Weights of a small GPT-style language model, trained from scratch on English Wikipedia: 13 heads of 64, vocabulary 32000.
Each number is 128 + 24 x the weight over its row's rms, rounded and kept within 0 to 255. Layers, rows and columns count from 0. The size above them is the row's rms in percent of the matrix's.

# layer 2 MLP gate, 2240x832, rms 0.0424, rows 827-833, columns 768-831
size [ 93 102  95 108 104 100 102]
[[144 117 107 150 132  86 102  89 144 188 157 115 138 155 130  89 124 160 151 144 160 136 117 131 125 140 160 140 121 192 106 142 156  63 107 107 114 103 119 104 129 174 150  97 112 175 117 104 139 123 125 117 160 124 123 112 133 138 137 105  94 125  74 123]
 [116 129  87 111 144 151 125 109 159 138 105  87 156  44 119 123 163 157 138  81 118 124 108 146 125 132 173  94  76 105 133 101 109 135 116 110 143 119 144 109 118 121 131  94 108 104 141 107 130 149 133 173 131 120 142 125 103  98 154 106 142 118 112  89]
 [152 172 120 139 153 124 130 128 128 117 148 121 132 144 154 117 102 130 129 101 105 157 141 154 128  94 170 120 172 165 123  65 155 137 117  76 140 187 122 166 117 128 124 163 117  97 154 106 132 121 119  78 138 195 159 119 150 114 138 119 114 134  55 118]
 [138 133 135 110 135 167 135 148 129 129 168 155 117 120 161 116 151 118  90 148 128 148 135  92 131 156 139 106 140 141 130 112 138 142 127 155 153 178 132 148 133  84 176 126 106 124  90 109 145 148 138 163 161 137 142 184 143 183 111 122 104 144 168 131]
 [161  98 133 135 115 120 136 147 118 126 136 133  94 143  90 180 112 132 164 148  84 131 145 112 146 134 142 168  87 142  88 121 107 170 124 114 118 140 136 134 127  84 159 120 148 131 152 128 142 121 123 126  87 122 108 134 124 111 162 115 130 138 120  92]
 [117 115 142 173 132 107 104 139 125 109 168 142 211  71 141 114 119 141 104 135 125 129 112 144 119 175 102 137 112  80 131 138 151 135 124 140 102 105 163 103 121 120  93 144 151 120 143  84  88 178 175 129 102 131 141 106 155  98 156  84 121 151 119 151]
 [125 111 138  97  91 151  92 158 109 141  80 163 124 158 120 120 136 152 157 137 168 114 138  96 115  94 135 143 153 148 116 110  99 120  98 155 134 140 132 149 105 102 158 139  91 117 155 143 149 144 140 102 107  97 124 158 175 153 116 114 128 129 143 143]]
# layer 2 MLP up, 2240x832, rms 0.0431, rows 827-833, columns 768-831
size [ 92  91  95 100  94 111  97]
[[149 133 184 123 190 147 140  85 102 129 126 174 140 136  88 110 156 146 142 115 113  83 108 135 164 120 114 111 117 141 110 128 122 118 146 103 157 144  73 131  97 115 111 130 161 109 152 115 136 121 105 107 135 113 127 128 157  96 126 118 135 130 157 148]
 [143 137  95 153 155 137 142 102 144 121 127 125 132 132 154  98  91 127 135  98 161 185 129 151 104 190  88 105 169 147 104 110 115 150 122 110 147  98  73 173 141 134 129 115 149 138 120 171 147 129 132 101 105 145 133 116 120 102 177 173 146  83 128 155]
 [109 100 152 153 140 126 144 101 142 147 156 112  92  90 143 143 153  85 151 123  99 144 129 161 159 108 114 116 140 120  85 158  94 101 140 129 136 139 145  99 144 107 131 133 109 107 155 123 177 122 117 142 113 111 114 126 116 125 122 159 164 120  47 116]
 [ 99 143 161 121 111  89 169 121 100 170  97 135 156 154 156 114 101 167 142 128 149 111  99 106 164 112 106 145 155 155  76 130 157 132 153 126 159  68 135 161 154 154 106 144 106 106 107  97 130 112 108 114 154 152 112 123 117 120 142 149 190 118 111 111]
 [156 162 125 145 140  99  98 144 161 151 153 120  83  96 113 136 160 107 165 119 111 153 117 123 117 129 148 138 108 112 155 137 107 106 149 185 152 100 148 171 145 131 119 126  99  83  98 127 164 158 149 116  96  74 145 213 190 108 130 111  95 126  61 116]
 [119 126 154 154  96 140 142 177 115 100 132  95 158  93 145 131 133  79 126 163 107 107 160 130 140 163 149 117 129 109 145 165  98 157 158 115 179 153 155 132 170 139 152 149 112 204 142 109 110 117 168 111 112 148 150 131 109 147 106  73 139 156 162 152]
 [110 125 144 122  95 145 115 114  93 142 136 179 153 170 208 157 144  84 119 155 142 151 141 127 158  85 138 104 100 167 127  66 134 126 136 150 144 200 129 148 150 110 184 135  95 137 113 101 113 112 117 118 126 151 106 124 148 160 139 149 132 133 123 106]]
# layer 2 MLP down (transposed), 2240x832, rms 0.0387, rows 827-833, columns 768-831
size [ 93 100  94 104 101 102  94]
[[136 122 149 146 122  89 127 123 155 147 114 155 117  87 167 104 108 166 132 169 133 154 127 128 126 185 151 146 127 125 128 141 155 104 114  92 151  89 156 147  94 194 193 133 106 167  88  91 129  99 127 144 157 138 122 122 112 133 137 169 134 146 144 101]
 [167 107 131  98 167 138 150 131 167  67 121 110 143 125  89 142 157 116 124 137  78 129 148 159 170  98 166 143 107 127 159 132 176 106 131 114 143 129 161 125 122 125 111 117 181 103 164 127 151 149 120 119  82 112 139 123 122 157 110 158 112 127 131 142]
 [137 159 106 124 121 152 120 128 124 138 128 136 113 135 114 105 106 151 105 149 122 157 126  76 101 137 151 177 166 165 131  77 161 132 117 126 107 164 138 145 116 167 131 107 106 169 129  93 133 126 179  87 125 161 124 138 131 131 140 146 122 112 138 116]
 [119 116 151 129  92 138 133 123 109  59 117 147 144 120 131 134 155 130 131 128 103 107 143 123 114 141 120 110  98 121 159 134 121 126 102 117 124 139 130 107 154 102 124 104 155  89 142 176 107 127 160 124 117 150 152 121 145 173 107 146 134 128 137 158]
 [ 88  98 116 151 152 143 178 107 147 103 107 154 134 148 121 135 118 147 147 161 118 143 138 163 139 158 131 143 149 145 118 145  86  83 141  51 109 148 169 152 107 113 141 140 136 168 147 112 120 119 129 106 147 168 109  97 115 107 114 111 151 102 128 129]
 [103 147 152 108 112 136 147 119 138 117  92 139 116 129  97  99 137 134 156 137 148 137 157 135 111 157 132 139 130 136 122 155 140 145 132 130 157 127 168 109 107 140 157 132 136 178 155 141 131  71 163 107 154 139 125 127 130 123 111 105 110 127 159  81]
 [153 143  97 167 157 141 142  92 164 149 148  97 170  97 123 117  98 141 146 125 125 111 101 130 145 123 161 100 132 119 109 145 137 159 149 115 111  95 148  99 141 104 117  91 169 136 151 138 105 119  96 162 109 173 111 103  92 122 143 138  96 115  84 111]]